Weights of a small transformer language model.
Training: 253M tokens, 3866 steps.
Each number is 128 + 32 x the weight over the matrix's rms, rounded and kept within 0 to 255. Layers, rows and columns count from 0. Numbers have three digits each.

# layer 2 MLP down (transposed), 768x192, rms 0.0249, rows 365-471, columns 0-63
106091088101118150172184110104111093087139147158126122142114140193126222095207102115125076166143116207080074136118142119117097067159165118127112120161171107130165094192155158126174188138133151
098171124098088093123137133094039182133042117174116130124155158159135063098133120137112149121111104082106141120088154134123133098130109156125155140094136155153147174150114180116113088144142169
057132112157179113170125120102197064190105123094095152122111162118143073141170089096207150145073135105152108089136147146126144187148115118120119104152062162145102167138054178121114100119146161
152095102125097086171144096180142125129114121127166095174109086129059110177175152068075160068115076057108141167124159103144092114132155110117062138120111077079136161126121179129162110141230140
110174116102132161156133088145129101112157133108169162155101111144123140174092162154144155126094169141121137127155092127121159120109131150131080109137149125088097166147135163154187174178112145
166108175177159132095145169110106107127146123111139126140112162126214131155132179087036164150114103107126147142112114097133166116141126168103149131133152117113181128134133137209096095121108059
094101094053115155175144142135132129154130107139086158143086171165167129211165140142095153137062116185153189144159120133123082128082142120166042135165113162141063099141083131207178080103146117
127182103113147185135089143180156069156117088127081135116160123132096175108135086108127122175118154105142126105085061082104129133083095129072169123173188096121084156125131157119137159135131104
153110193072125152095157128144161154115141082100100131108165110127129152063130092142153128102123126090147164120103160137168114147126103223132128195180178165151118126101082087165078124157136098
110110076111096150143134121160070083093113129136131161065154147197142131123109090093110116097147138124149082118108138159186105169126116119121067139119166143121118146200073175156165142205158144
118094127231151171103113118077111122133180103114142171154140068113131135152080109114091096195178126153128166138145099132124127071087121194089104154157107125060162121149130157145177144098091120
105161144121184102095137128153137098081172106104148162112102127093105065157142135136087177153103137080132123122109109132061146116099138101130084103100129188121099117124147097128106110132097081
204145149142100165117205107142148143086144163140123045133164126145131112107108138123113164147137106154185131052105089138124184138103137190151104117153103079133127072121116098123138048112098114
128144136094103106099140083136089105134157157135154153079097129186108138175142071083129116099118128078115132153105117104158215092089091100099144094096129090117137191128132118154153150123132133
111129161189173148097108094146125136166109107164076091135173105076155115110166109126128113163132113119141075130104085107103137095169162164067129106074155101190213033154173156078134148115109104
169161070138073117138177095069104108096072147154109127094081150070127132133096121062077109201144116142126129092163190146098136102127115144128100144130155194160138128146103186132138104181140111
080144148109104148208140139161098084120115098129142142108109120138167120147158160126125158115128071100128137146103171142140122125115166105178179092153096153110083110101164124130108119141125173
127104164064113099095123098092131088079175162114147118136145155132129141144163135171095030088099098106185100068157104110131145099109156140160136126104164174132164145141072070165133103105159121
184125130184151097129173074134116122130170083153114118138135110173127128163118142152112117112136114072133100153077190097110106169144134151144077137104142151108146139150085111017118090090158065
133147163124130124107118209145109147136113128129185134146129109131110120106105111105158115123085116173140104116105171126176131191149102135170180161139129115085120123097133106127113100149122159
114121098132069122140134125101094157137163099176070147098140101215103157149111147127160143188102102126073090149129089085142129055118121114132174123146108115067163140147121129096110126104067116
144079172177139098064167156139092158105124114129137133102119160127111110121101074197135145136173167090177094170116138100086208048140101147086111148122161121077090056120116115120063182129110117
159173103124154165150157171142146118134111090141149154123114116145141137108113139071184178105084100094129135106111138091155107109129082105105116135108162165156125110078106088097106110113071161
176077072088159108171168121180162153104125172104068052117138109097113203107143167150124084115153148135137133118140174172130166134112049124109114158150167175135117114091115140080118163130122130
111106121113155149155101089111109124101129134188102090123163151176112149116129121103122192078107114155126135101110134131156132122128163097122183138160146141172163128089093119111137160111133098
113067128088150103139137095131169099083127150141205068139102139056148136122135073103093134180201220151227162101098136075179099104130050112135048099160182136117063143105143176074158124199113096
108075110109094064121210118141074131132109117113087072161158137104194098118101145130125092160134095165084158137129100110126142151094137115088119100147132136145155184102137098106101073083113136
150124148182142126141052151109120102180098095116167145115092163185079127164073123165102165147155170098092120118118120184118128096082104087144115098151143068160104166149148117127122167083108116
112135065139148118137104117182110122074128142139128129116130118151101102133122135158150141151157168130139133102146097110102162164100174173136153112119139118098140118111180134103118154097094186
124074032122164132124118177209100132097131156151086138113144099170116155104119128154118117140157170101174158128172149151050136083153100185119091104098135089143122080057122107141144092124068139
156063078113139104121177124107117072155101111146103086139140138172194183131113196089152113129139122112142084130140103160136124098150147083189102130151151126154209166095090182148078155106078107
128116128099094132140143153121057142057146178138071155121098134130110137125098152086133122130109077146111139164134157113064147116144153148072157093138192103131092161148156126165117170137129159
155078115120157111161139150138123169167140086144082149116135127183127133138112064134162130108163122092158151108162105078159151130128112102161143107142129128147158098074119128124150114121171112
146177132096173150146117146148106125088065188104155059104180100113076140121149140109166090085137117083129112144147060171114129137108129142179111115143078099181154105096190140100152074122162144
117158202102089121140145191127175173152124113154103097101183177144144133083119118151102103170098141108045102140115085099135100127080174112101109165178137170131169106124120107096143151144129145
129127155109065110068106092106106119126101070123115135136156147138158151116147141178170154122117192146030042116115127109151168089148181115056118129171174126164100138143106129115164071167145129
133124167101134122066168175098154078121152095176137169109127077144150152079136166110115170102229087128143106155140118112105134124066118069170107094140148099101063057143136063125089184152146036
113121135123150169161140153141087151144100187106147098095188127135153066123113100136107156108149086151009107093161120146173144117129118110152157175121116090172116106114139137148191105111127121
083163140122104067146103134144093099157101158197133106108188133151121120131160111188134110152174124019140131148137115159154120146200073149127115151101119130097068094111105211134122121195152149
143180093142149128099095161106123196089160109110071143113084130097174147130145093158147142117131124108168096153115077095106127137024119096114171152140132071136143141159107069089098132108151106
120144091128105130158116128120179160089129150117129173101157127162152106137081144135134104129121112150079136098141164111105118162159093114162124136140087124129164164147128135120168165122129135
163098152128182133106095151092114073131109082133081155107087135122074165147107164082173122124105102101136122168099100128166128075112166146142101134161118131128107136152088137131137110155104100
143141129087093132095072036102148125140067099128117110142152159168188138127199153093134158142126114115093117149111105135148085099152139084146114133134148130109144076177116080098085145200109128
159127144109120080099094196095150144131132102039134150123073137101096149106156077123133152178055087107144122101131119107108100138111132087139127096131131143108156203184122131158137124187131144
169083091108077098150135087151102122109129159151057139129129079182170151094095179147134124143134099098153119123135137111092085111165117125129147096130148081163135088165134135100087100122150113
094150192108136133141100141149131115122118141142133139132100141168132153146156130141102161145089101090058107134137130086135169112135133089081128110134112063172115054161097187132160095141136110
099137090168163187163141085117088089096119156091111112128144141110157100132095134139166122148136075068117117046124116081102099142080112114113162138139107089155152103152128123084090115123126148
150155114180102124099125146128136172151154107184137068123147139100134165132108115145178090128155131099099177093181162167132105056099124090140139108134098124161131147117111130193094102174153126
108140117060138151073172126139094212154113163184088150115163147080139131133113103099170157119128103108129170123141127201165159107127114167117129155123078176118147069085119119143165150134144146
134114134072127154114112124122142185130131131162130156159112195112060141138110144136153113136185128143140137136149135142111130066156138112109092131094140069166168089125070105165133120121162101
150152142125199043121115122107126087161111175155140049118149154132067130122120136129205158176150110120066103079137136121158156147101114170136133208160123064170121152090165147167154153077116172
122113148137168134180135106180105154160074153138182144136121105123101117076153092171134139156144128074177081063104065153029067178112147115140072118144170112139163101209138126131144182173102131
186119151131109089213199144085121157126097100121111118069105120164115205141139097120052118126152132149094088130121144086137155089153131133131130145172112097152153100144134135091127143141072107
163150105161127109138158125093144135115130168099177071163102141094095173145129143073154088133110097136107152161143117125163116161138092149108123150136165130147176149180108113155139133110184137
108165152082124096108142122159106111169143098100173141115159150157184175109126170069114122109145158116157133150103133114157147085122170165109126131127104154105139116149121136153150140099136090
203128129141150100132134123204125169089126214078165144191162124171176054135146149169155108151136197079177090125205121194150133162173122160141117214107142129097114131100146139092117116097089149
155147176062124077126151127098118097101151177142157161134137124171067104139123112176078132098140141130163141137090153092162182126174149053152119137147080050137149110142083096137110129118103140
193174169134144105146144125130135127170140076104164091069183142107161122155107126132141137115093149057109104157150125124124145118137115089061119068173144029093137113048099106119127098140126110
170069128134151110152113141167122116158080150091139143155121147133081124091088155141110110150194138122133136161157187172134148115141110165175172126118150159123158154075116107131151112127119106
128094174088089146110134160176108122086151144158150199079130095175122115141135186102177050100159174089133179135115128078104121121056143128138100127152145136142099104069141135149127123127099168
063135119118082151141045167126116133097083044160089097086141162180089168029138118094128074125119085185085152147119135113100078116126135171092128114136128125158160147122173084149200116163102109
109116154081152103173097149135136131116186132171107134163083119163121140129108167155096138159082082143207161106115149112180163117132123144164094083096139085131073145125130170128139128159109135
069083053130125138106101166141146107159107104104108131154120080136160152136082083127133085125127118115108217036126180141112150151163150111165133138058134129123118149095102156191119139127088116
130183128177171146101096045154083124135066113116074119116108160088142103119106110122091139163112158126184131075101137152182138166142147188103132139163175065130156147120184131137107092090082153
127121135135165145112128117065074132101140140161145119080142095136113110188099144150132147144134162106129137095182084114062151130141131067117104170138125146102134125092080089148137154135146147
051114129178120136151204160134120104157142116188113094123139099095123084114079138088123112138140112138133155102123160172152047127090111121116099056105083150117113124104103119128135137184144185
119126154123145155085072120106091198162142099124118112065135203094182154110150095121140123151115159180120150165077122108127122043194098141151146096171123148123072127115112120113115130148096097
145138170097128060094132098114105108114126140102153128122087149207103098181152134111128089123093138153164117128142121123126091104094102151133174151140124112150105097121145128185109125153127082
111137104070075103119129128134180070162081181138069106121117143192114113101151151130108094132090125174088089155123120181137147111215121100153084103099094044157119149174154182135148121112089115
107235134082167159099177099114142152124075099141106163090201081207120073132152132150102136136106161216199087146075139142124100070089202119129176105124122184166097119109159111192128159091184183
084146095140135150148142125198182142110109065142134057116155113164116142076128091119151118130091119137177093135152133148115125058120113063107091059124092062142114144153166152117091129142175075
168136102109140095164114082181085121169099141166174064129121162048165109077122102138170115194117151129147173166122109178168144114077148218118132168090159128078120154134077133137150138127166134
169114081117125138185081153115135104165054105119093118069092088111147116129138095088129075115100097195132134111056088112123142154155121121125070114122171111178148149199099139161148147160145132
167160093131145150150105110127137128098092117128122125134117144103082120082147093109137143105089114171090137101110151118138151125107130156126079080092077117081085172119125106156140131149213113
142134140126137137171205098178099145106072189112148153140149135067129120132108136172062198111121163078083129117087146075162130135112146089145111163074151160125203157151140130119106172130086153
131136117086124148138145070128142122108146154197195085207097106108120107189109145085177067150205133120120165108093151108192153123101096156082103121143119128174177121152150145127082147182147122
076148120098106103072159165161083141104135036127148166071129170159085070087138116138099144169125105164145071174075152106140172091125161151117140163146127141121169178118058092129145121082182175
130053202094112142139151134132072102120114102130099225127125178129120099152149132141140166167128149156143117148137077108081122123112161140173079080111144096147148116086154094090186138083122191
144103099080165091104179183059121127083148200059129163124179157164130153167099194121155093141164154127099102145102134161129153161192151149139158112125192144109126152116115111110148124114155132
169149126098077069100124154092084137113132168176165118107131157055107178103202142102105118084148148105215210164155104131125087128194137125136111084121147158156179118196097153180172083108119160
139128091136170161080116065153122170152116145099075076099137116111106114121143145121135146145165090145132148124163180131112156132076123107149108159139174141058154134138120097086177110094167150
117111135151141152082076118163121123125116179126130145144172142152158122164115091115110130147155153159110142107117167116174136134132069099154177058123137136117097163091181092118063135209124137
173141111196144070118115101079174154156123077124171084124109137102116114173128170129173093154102156124124115122142120109101152121137096112156108120156142061125129128136124157130160143039136161
138070098077100165105072066127134255161150094135176164081161111144113149111159159142141103118110122092101196117106131129107123161067085138112114140124105099085141142135171128125102129141162025
127161084154147153129145107106156145129118152077128147105133148135159107126199126150103104137122154132126158132112129124046130121114157083093145065096141103205080119165173134133074163094148152
125140111152143143130079140127118153081132126152149146110106143104126183091138146099119107138126152121157125132148151105157140113114129153162122151094110117145139113164092094098095118161148155
105107130079052178175064187117126075083097188093059151168151094116122117085131145064173169133134150085090136101155071083121108100141130126194090125156075153097106120154162115154092158163196057
127169133210163080132086093135114111093167127093156094187072137118137075161117115115111121114044089132139091134076150127139147073083154161157113114162166166039131139088177113118096182125101151
095136117166098137122069061118158122192115129144137050128120186151136137129118090139140178135164104105099156087121083163152114127152107104021170178121182157071134133108121127121083130133138108
152177123184100105156106154167111089126121138127064126129085141101055140150103148081132104090137092135094147119124108125170119119096130131060141128150097084099095131180158073150127116148162094
104163105104146081099155105126113082201186061127095114084125110133134119137124146124080154144155073140079051130099157074135115146168138132129139152101133066064192166150116139118105100146143117
130151079118165088141141211101122129179157161158127141210087164192149094094146116175131147154129132153106117159115060121111115091147099111179132161123141140121101128169094120090139150114133118
083089158138187091104089129119103203157123116111086128131096167081129148026137064107129115137189103155157171116158180153104122055111069094119165148097201126146150170092171117186105177134136082
133113106099101213124174087135129099104115139076097113062155084181146151101097099113071098136166128095128198108129140166114117104108132084085099157169159082156170109133142104122072136135116150
062195153115114157121157159130178135159076140111124114131136143112127149145120152165095080136150096098174094105165107138142104161092127108111162143112140149133185100144111083149117109148169117
165167080084120155115110170109069034088190088138142158081104159170130129167096099131130094144098110076141154095158157147063112154099135093121175141163092151083077126087102119125104112158123107
135089108139069158125076163059133111120156142161131093113144122091133133132120117130128097128094189172098133113096116124138086110146127135124079096112125148105104147145109104179149149146156110
111069105144136167135106090099121140054115123118126187066154102137127099126074175092200110157218164202128169107153208134127119134133125134096171053142110155058106139142142122081158162098170118
138153105113130123100143196077161124152089129120165140160107113186127134113098146157078131176158155113094087133120101136112121119124168119108130162109063130169108179135102064192120174116078079
097095079124108069136168067149110131159091113136114141079132088145160115114115078086123093138083109152127049212139155123110071123120123183129159176138179138145116142121126174126137130118153155
151122161118160104085132140117147118135144100134119197111142123154155129182112100101106139163202111115126137143158160132135204164111051122183188089135116136092110048106164129089150164114126115
131081148183127118090140083086111126146090174144114186125100126097098116145103143084187167116129119136166194052209160152130119111129106103144090134066157121155103192102156135157154122107136180
124119110138162241143071109148150152121170085123121121152110108150182114089105122088115093078139067170145212144117212137113108106119147161163091158026083095111114107118123108163112124117139098
172185150068138145136135127076137121099140135080095093144122150107140100066157190083117106125125131110166128083143131063156135071132099148116091122126146109173123087175172137093096152080131117
120129105091133168083067191152158121130106151165099169111149135162107163085099136184144092177164085169127084136140111179140170123105178090114191149098189134172162128133138141112150133136169099
196145099139132174107132129137115125145151098046034179126112118164131169190112159091129080137132113172112103103074135058109130096159090117153107098107097060153091151096139139168107184131181153
154164083093110166143124168098150152152160159118052163082084191195129121090139162090128120152085102114128112109117155127167065215181095126099154105047151170140136203115152123096131111090117157
# layer 2 MLP up, 768x192, rms 0.104, rows 366-472, columns 0-63
113110115163128124149175127150117194130127207078118086098143107084175153154052128095064127138100084119093118066180137168197171149157153147112163099148091114101086102136113115124114129171127060
149097146111073040163142156131099148132134105131130207078088090088113107112108142102139094149087101181089139174116120068138151118150118083144184080132176116188111074104151135168121086191113109
151116087120104118133116121148121152161120085110158131128089066094162111130129187160113179111110183154135150093113048149134116150090091161065139112124101162182098094120139118078158150094179099
100111112138148105064142186138150133144116114091105128126099098143136132060072117152142127135077162135131124147091107137104122093157078173097120123131158113096128134084154106110107098124101120
134113128096166121157129190168125143136156194165121182175132134084199150115179059118146108125130112122146164093147210136112114105138168155123160117137111102123067156117069062093101205144096166
146163122112110100157129105187102096072074126115107110131185150080098137143177115103123186124245105080097180102188072160119139145113128102065104179145104114112157143142124155109162121146082156
126143158167144112171097088109131094100129105136117118087105133084116143139169128110153186125117117174120156147149146155132151103153130090144106116141079154132074174156103153147090117113099138
094145062138124121136112125093061131110147171135105091071148135173147153174111199104102152139133128133123097169103132088139162117146133054087155100116051134062158128141100110134128141093131136
147162132177104145148122139099141138163126101151093106152159096094154104185109090126076086152138106173146119156157149127142136182099103118092095130171128102101113137131098163143109088160115157
151194133133102107178145108128138100140103180087143134113177064117084144089095136112082195116103132136092149149093114140123103115144118111148142149098196086166139141107156125076049131135128108
156072110108120089154121162070137120117126145141115091085149135170153173173106157106120115161115173103115161128091158122212078170150100102106151169194100098167153143104124142139095116135097143
124086077099156123125110156132132177164141096152111119121078107118100148118154141120141127123113165112108135133116125149113102142160102151165101145127101130139117175191135147131085139129120143
126115114140097059135075108061107224159122129113128121153183148118142137123125065199164120058133154191157110120145157106132070102166122132134075129104157225166136124151126162119133123173106053
072148032202185148149127125100154101110152139098085094079090072129140076165156135120115143151135085165087163121133114125082114113174116132146132118174117161103099152166143129187092109107163194
100123177086161085118125107136164150097146115140131147123127089167110129095110105167093113120102113147074108105147128143170069129139146162141126075122072105170104147115105025161142137167108097
150172106112107091123064096100088114117144156110124111101122186128105164103207111151099169115082165164099114147159084114139178178083131081154135162134139060163133062118114119151154131138094108
077091119151151166151119168166117123210106152102103164157100183104072140104157134189185148165138182098090084108066122144138153127147098125101107132085124146093092126131131162147117160154173116
092127130155141064117149161134159133077056097087116120145084163101137126172107207091110106109083151182146115148115127144151116114132182115123110198115178073119114101135164114143170116167158058
138152069127149148147164082122102113082150106183201170108124102113122114128168131101137129112093132125148144110102108095110134123164109067145178094111112123098129116121151147115121102155063150
104115193154138156108169129187194112111109091142154103162149122115087145076121131126098093078123135082145179101158131149112090202195100164134153096173155134174096146117096104134127106162207120
132155145162141155130132094148130075091114141119174188141138121117158143158072128089141110174146145206092094088126161156117099125160171202125119117088114102081148168094165094180140117126097125
113139135191126087141129134148126128129129173199061138168134108126131122168132136140079103138157133106061133127097118133102140192152136156083122159119101171121147126111144163116149142138181152
086117132129174013084136096115126036119174129115123098155144155116076062100121140142118145164086141149065132136091140172125162206124075048088108106140063116114101091136118059157032147124170145
106103187136108121163216189183061123146118145120138122085118060061131140103101128106148118120170148118149106149121138158124141151137148160132093112154158137081065133115135178123121104144145151
124115184114091110140081140117124144155095168126104165153144117173133187129178141100127163160102122124191094177130158176108077114168163085131165145099113070103156182047119118147165021112102089
110095167166112052177112156137161197099056156134142154110147097152168191132134143159147086188158131177124139102099156085115136110163153125143127188140200114172164148116146134110140113105130137
149121077103139195127154130177121235112121207136118095147131127128112139133126118180112072111124107126047136087155118064091136139169163178116149122101049187129127151114114131130141122118109079
182097185155150134136153133111101129096089149085159113131134111124137121109122087120092043150105140154117168136093157112165155123165080101100137139128152179132141166067119135063120097134100116
145128205109070101135111102129171097097120146117100116121132139021079090149103113091183132095077170131161071148068098198126166165120077132139158149084107155074100121151147165184144073138168083
178162160109176154167166111090147155129188150134126199136134115088130072099121106144144062125134131141138055084099093055156159149128128108182146109170149104166110106133151077154154139151123128
126124131149153109088092114127150113143087174143128115081106158131095090146181134106104149167079076103148110117139122105108107166118140094157060152168134085126111152111107154149082115107046139
137172142154122108080138138119107071076093174087107087138071084076185106086141224049107119114100127124066119152113169160138156114093152167143176106122167077099056138158140137097104154112111139
153128161111169107141136153143134095122139111166165077140090086160124114062061133180119120158139134160094069055156196119156147108164137119157107155117157140106138118149166132050172158145116121
151117094137106121128125171123123099142156134073083118169157112145178164100141157119086142113167142125170145216171132136109144115132106075070130188129180132114142200090100147127111139083128136
115112201153098116053131144154123171099177108127123146146151133131159076149213099155087126142130134193140188124126035104142179159140122127141166140127127122092048139134181099186116155148124101
123126072116092126124128132138061149118131119080155128137096133120128135096179133117114186049080115139125161074133110132163104187205106102099076155112112163146147134078176126151183106151133073
124143117084149079174107137194111105126233174152158198138132120174126077130157065094146172139086137170137132166093116139148107144152150107118091105128082125151101068161160150127102114146132152
114134145162124139168165089110129158113186158118122156124076126067121199094120138041117121065112109142060135050141110152151120097052167185072158094169148118171153131153129102128147086109164108
158164109100105094166165103139169127135144127097136072087094170166101166127118090131134121118106129125122162073146154147136118150184045158121106132111179166166070153111124157124114103080112158
114163149136132097116154134124088122124132146135135144164063133120152137121179127137141167111122120119139125104134061143188177126158079111124110115160143124149092095080108118102084136110148160
116080144132198158135125168107123105184141168136103127106137152097069094081150153087173142111155108135107162107064111162173150135161145112058188133143128117146148134160124176133182087123125140
092074101148095146081157169142108137127125176126208124136151135139178091050136131190108057057104175122127148102112135185116117171148166061116194117148154118102085103122129140098140085112140134
112138117163091081169157118155108139081168114111182142147153158097183075144185125155143103145062167177134176130036116179142166129119129126126181188105121087134065126157104104114134107116143129
118138170134106116153117102111097138112077147131141095048137103118106134083094122121114080143189100160116112164084137094170092129104159116166120151104132196060094179118074149146097133151098071
160115169171144112121163153105138146142153114090110130142123082158128074119103149112104145136129226147184067120137095122183049119181092132109108154172096103122184162121155106070117095141122134
113149163133098177107156153103183147110135129128103162082128096175131200130127142110170077125111178191146101134094129098130143122151101161185106145171151111144140127051136113142168122150075136
142122080084092128162144144083159111131070091140120142159059112130109131171058136101136165139150119154120146137124154161164149123119086107073159134081099081155146170150184160125117130116137121
113129149119155106124100102188156152114209095113091120113101146133126087162155130197087168128166091061070123121072180121095137116155111080125131107090123116097119104135118097091160119066129160
087106100097186127152134117155115139137152188113117171097097055135183092116125098121168165083124136180104115139086125177110147160143138074101144132126122148122126132137156101081122118142130157
112102129102043197127147105170167105145095150114108164018121100153152081123154115102105074126130184093163145134100148184067121104125085113120120093090159158105123107120059167128097091096183151
160090152142125096093133141092112204185129098118154161118149142098141150099114143126139096144142211113123157071072080092124132182126051093081109098121122072077084062135180079076211165124111140
116135124152120091129127150092131128130146101097151125098117129119169122126127134161126169119145058111085061137148051085088068113218177130122078152050160155115109069150079177175132093135170092
157091132126111111180131144115165089094130066138101151131184169150118172134144150101076177181179112126079140135090144148125148097166124056105136115143137153092096113158118134149105088145114137
149116130076140159124109101152108075187140152135116160157114123148131135126179050151108114096081113069132151112147120146159128133157168107133184132138178114131141104104151144147184152111123149
151109093128134168131129084065119072161149153106143130113159155152105108101051143193113140136141148172108140149110079107136159094131058080179071076114123189115114092062177074109122171090121055
152095147193115163109096147098120142150172151142103147132063141160115164167082119111109162124163087124107158089150136174117149128119072120125160143183159111136108153132147155144135161101081121
049098125087118125131155115117144107137120137104104127125094097157198171117124091162085135119050108120154150128145155068120112199180135095147090162123082164126090152149156157135118083128170122
124124182151148163134137168139141127125104103158147205132121112138166138117119164092100148150090209107116100137075146127182111111112143136062120109111106137156110125085112111095142156066177140
100052086130118132156138108079096124138154142186132154135129155138157121186151135138103111148165131189175099100158153129141128124180110051113120156110124085138072131168135104157144108125128098
169114164177122093130138075107097146188115150086116074116106077102143119171107152148063099114150114096132125116136111131166131092105131085089123118161154125107142092115081142072187111184129141
070087109073131083112132068094157134112122187070135137096106124107124133155207106132120162120129156132141122103143137150065159134144152144135145125148144068160111148163110154102113112170107163
190101129102190115147161138099179152143163102105095111111154127077108127157177160140141097110164125116188115200095127129144146134228144106107186162128090143126139174112115178111128153128122112
147105087141133133143140057137120154091093107154133114082160146149131166095099213184063134081086100131120198125180053156180033121139171152135084104090089157087160098073070139089137105119094121
174148128072108165089140105163150133146162081100083115085104179126199145083145127172177107140143151136117103131176141096127138141100133096110132082141141110096089107128094157150108027105132168
157136145157138048163102098107114170119070155131105160113117149099150143109148145148091137138110112139158104109124148149138106130089139098138172157114151154168109086122103085156129096110145114
101178149121193143147161168128172144113121171100149148116184031084137146141149111095142164126100089092108121118073151207132143150177147127124108155143117172142125125130168099155144116127165129
090111090144133122117099149105141163109168198059127129118102135115100193140139152089147123118070066150124067050114101177109104164119112112122166095152106164113088119070072125169172106107077074
062153118116120153112141154144145131042133164160109040115119091121135118130141059136150102115115108127107157073106134139090119135112070133161074081113071160156108161096102184098112141137101176
155133161111233160197105125133083199115140152082175150055076143137142133125138212179231144192101079060159148093081132152173075090165140093205196103142145148100146109074135100104137161094147138
058155151114173122137166106100114120129117132149095095153164099164111183130138150108154117134106151126168125102125127193150124151118129130133088158193068160084160151087139088158163142092156165
148075094135105189147148161120113204207133123139149139152118099117160123199143097094106179080165137162080158096190113156138149182163120140155130054179116130080098128133154084130109157125074119
148172174122167191138128128164095148068203203151135105177107117169175123145154110127147155143184133116108137140168150131122152188083173145162147161167069100101104128123116192122100112120127114
083148136125095105107140152130118100150112107105125134095181178160114108159145113152135176038103139175145117138141152130109107171184111182182160161108124104113147153119137126073145093086090121
151161145150066158135117183175158148160112174127136143113120193112086143132104145044116143103102138184117125155127145144132143103148124113136119078170116094068134104133117153181142110159135150
167106107147121134152106141128175115116092146143098133146113126141123145139151137097187148138111078104127118156162088126088111152146110122237135171160108048109154149089169124190134107099145123
134129099150167139133081109087174109164120169078145072091087117110156146116101148124096130088151107104094094109146125147140093139119109108143109154156187069128144127138164121139144132177122041
109135149171119131152129117131105119171223149089122113101037120084163125095106134128124214118106164112123120104115129138139116115155136159096173144178092079094147128134116167194077103125127104
098170067141164109159162112072135088103125072118116130149128106123102182130158136163146157070103151113167098139141116084155150090105117171067104124161125107124136142124147140163132159109120131
144125087136121104110160141171146137144146155060078178113111088115145077151059180165169138105097071126101073115163080120140124145087168115179159220193129101106104073133138132136071150159124072
132093148193111122121074128145114162129180168127125121160125139171153087123123093091101143100148111195123150134122115159162152119164155141138125106132142115185129158152162121144107099086115152
132138093197158126140166080164103101114120120117123133060170191067199058157146125125107114080058128126118110136126100194131130123108166107177176182185103159133144058109159133056124112087148191
206111119079135090180112126195197138142111119078094121159151092124169176091145124150095109108122175169140142144189077148110126138153124115138142132108122146114183113117108129152139085120157116
129079134088058184156076153117146183156187122080168136123106113084137145089143179125137125096161115133105155096118149112109115221130098159144155150117083065073174119180164158120114170120148110
133127123045138050107116167128101137131156158155143122196124084098121104128042175114131120171121107154117106142138105055140084186157124110186167154084126096096072142127167131119134137166160137
142077123147083127142130129068151124144103124168059118153140115120153087142077126161074091113118114115078140095182123181120170084089158144101210138125125137129138156104105148136172151095115106
187124098124148152171073141168110153150142179152163079111116088100109119071146071128115096156131148101117126041136144129111199136103122134150130077166153103143081133059112135173161126114082180
112140132129119124123117114104148120058143154125117148141188068128084139094128086137076151119143055130158098164133137070126139149114104081151169103152163139130069120106104131122168098137093085
169169133107124162127201174138129154092146167113113182179125085075107154149147169117139087092153137164083081161110128124134123135099137148187150174191083097174104159103116132168187091084142120
130118167090153130162174110101151123136150149205114142145172141122099077159150135117034105131107106115118157191141143147137194091122135080144119147101102068135142083084151111105160088084125091
111091107151065162122159111093115149133181046124094116067052086121158053153136135102114136103156107080164189120169161131128126124104097115133130120163113085179099096127128161150131120086124112
126132142196121156171091109205164084146132120131150112097149067142099132109129132107127136171093129118159214098119125144155121180094151106118148132148131151179137097123159095097120109094130122
194084095094134163186092101114163094141166120127119159136120120126184172114046160095079066081146158080118097158132148151136116127141129143098114099127096118175136094135066147090144130110094174
115167164118108123110107134110131130100112103191150105064086155141109060149115127159128091117105163167127050131155059153124141137128132142151100118100087096130095117118119104157126117117135123
106064068136128099149115143141083125107176057124127147093116088174151105141164114107166123092076182142114144118140103121113206138165101164106100121149084086115117140093113125145139127133126150
112170204162015093077180149108149029136160103109120097071106141090070145198066138108143178140100163097112128143150136208138115138203104053111116103143083102097127121136109137117139106112123178
108114178118139129097159121132119125128143132093165156117111124174110096071102147110085112161123129152116132114114131147153144175148147149140141150155149103166143172124162101075067113083097172
097097119124119098174126096078125096126108133127129141090116097073138159136106084194175101154170138167173147100063133135093127148156113115146151120106094116116113139082104114139127095116105131
137151154113105109156080102151158141116153151199118128057149082081164097110077146107121133087154173096100132122150129153079151132106166114153160115132148169087120104129110119065162108137132165
170158151132111106096087133091134167092201090118144143190028175137123186208080127140154191134097113116121088123180120099132136148120125123125097063181070116104133154127175163115102086187145104
146153125142109147143182156104175112100125112070151103117091088136106119048155145113154144097132168113105143081110128205157099124144139183159083099095114107198134127155111186138142067140180176
097133147122186137152147153051181145103175202107168167137172149144087182195137142114087139111164135056082119145247160113156078129121126098097164177062125094128149150063101098167103188158154094
121136080114091160122107164077138077134130146061147148100154138132133057105115154136170104072168105138089113098136045095118147173170133149081158112142100064138111111123132133146176099113157146
171072122208132124145110105107118134062160140115117096128137112096081191088088124147170100178107093151222142147152194121122092166160073098194149124155148144093097113045126146150107100110081139
130138103094131116105148086099109127104172081130137151167157146167120156115092158119159202110088206155144140144147093131134082148116161122162155201116164186046109148092183141127099143164157114
122144207123140126110163109222137104124133090152129131155115101118102206146124167130115067146166144074121109152111118096146088100134125097133244139147109183131117131136134057107100122058155103
156111143112098131132149071198131169174161144149114112107158058161170076107156157155145125101177109166072092126164098085076123097194086110146134125129149139128109128098062120093105124115088098
134184093197103094118109154094139182179107111107096164099099119130179100130115146131086092092093141103068088129121135124105094102202139194147143173153114194158122110130146163107097144078191133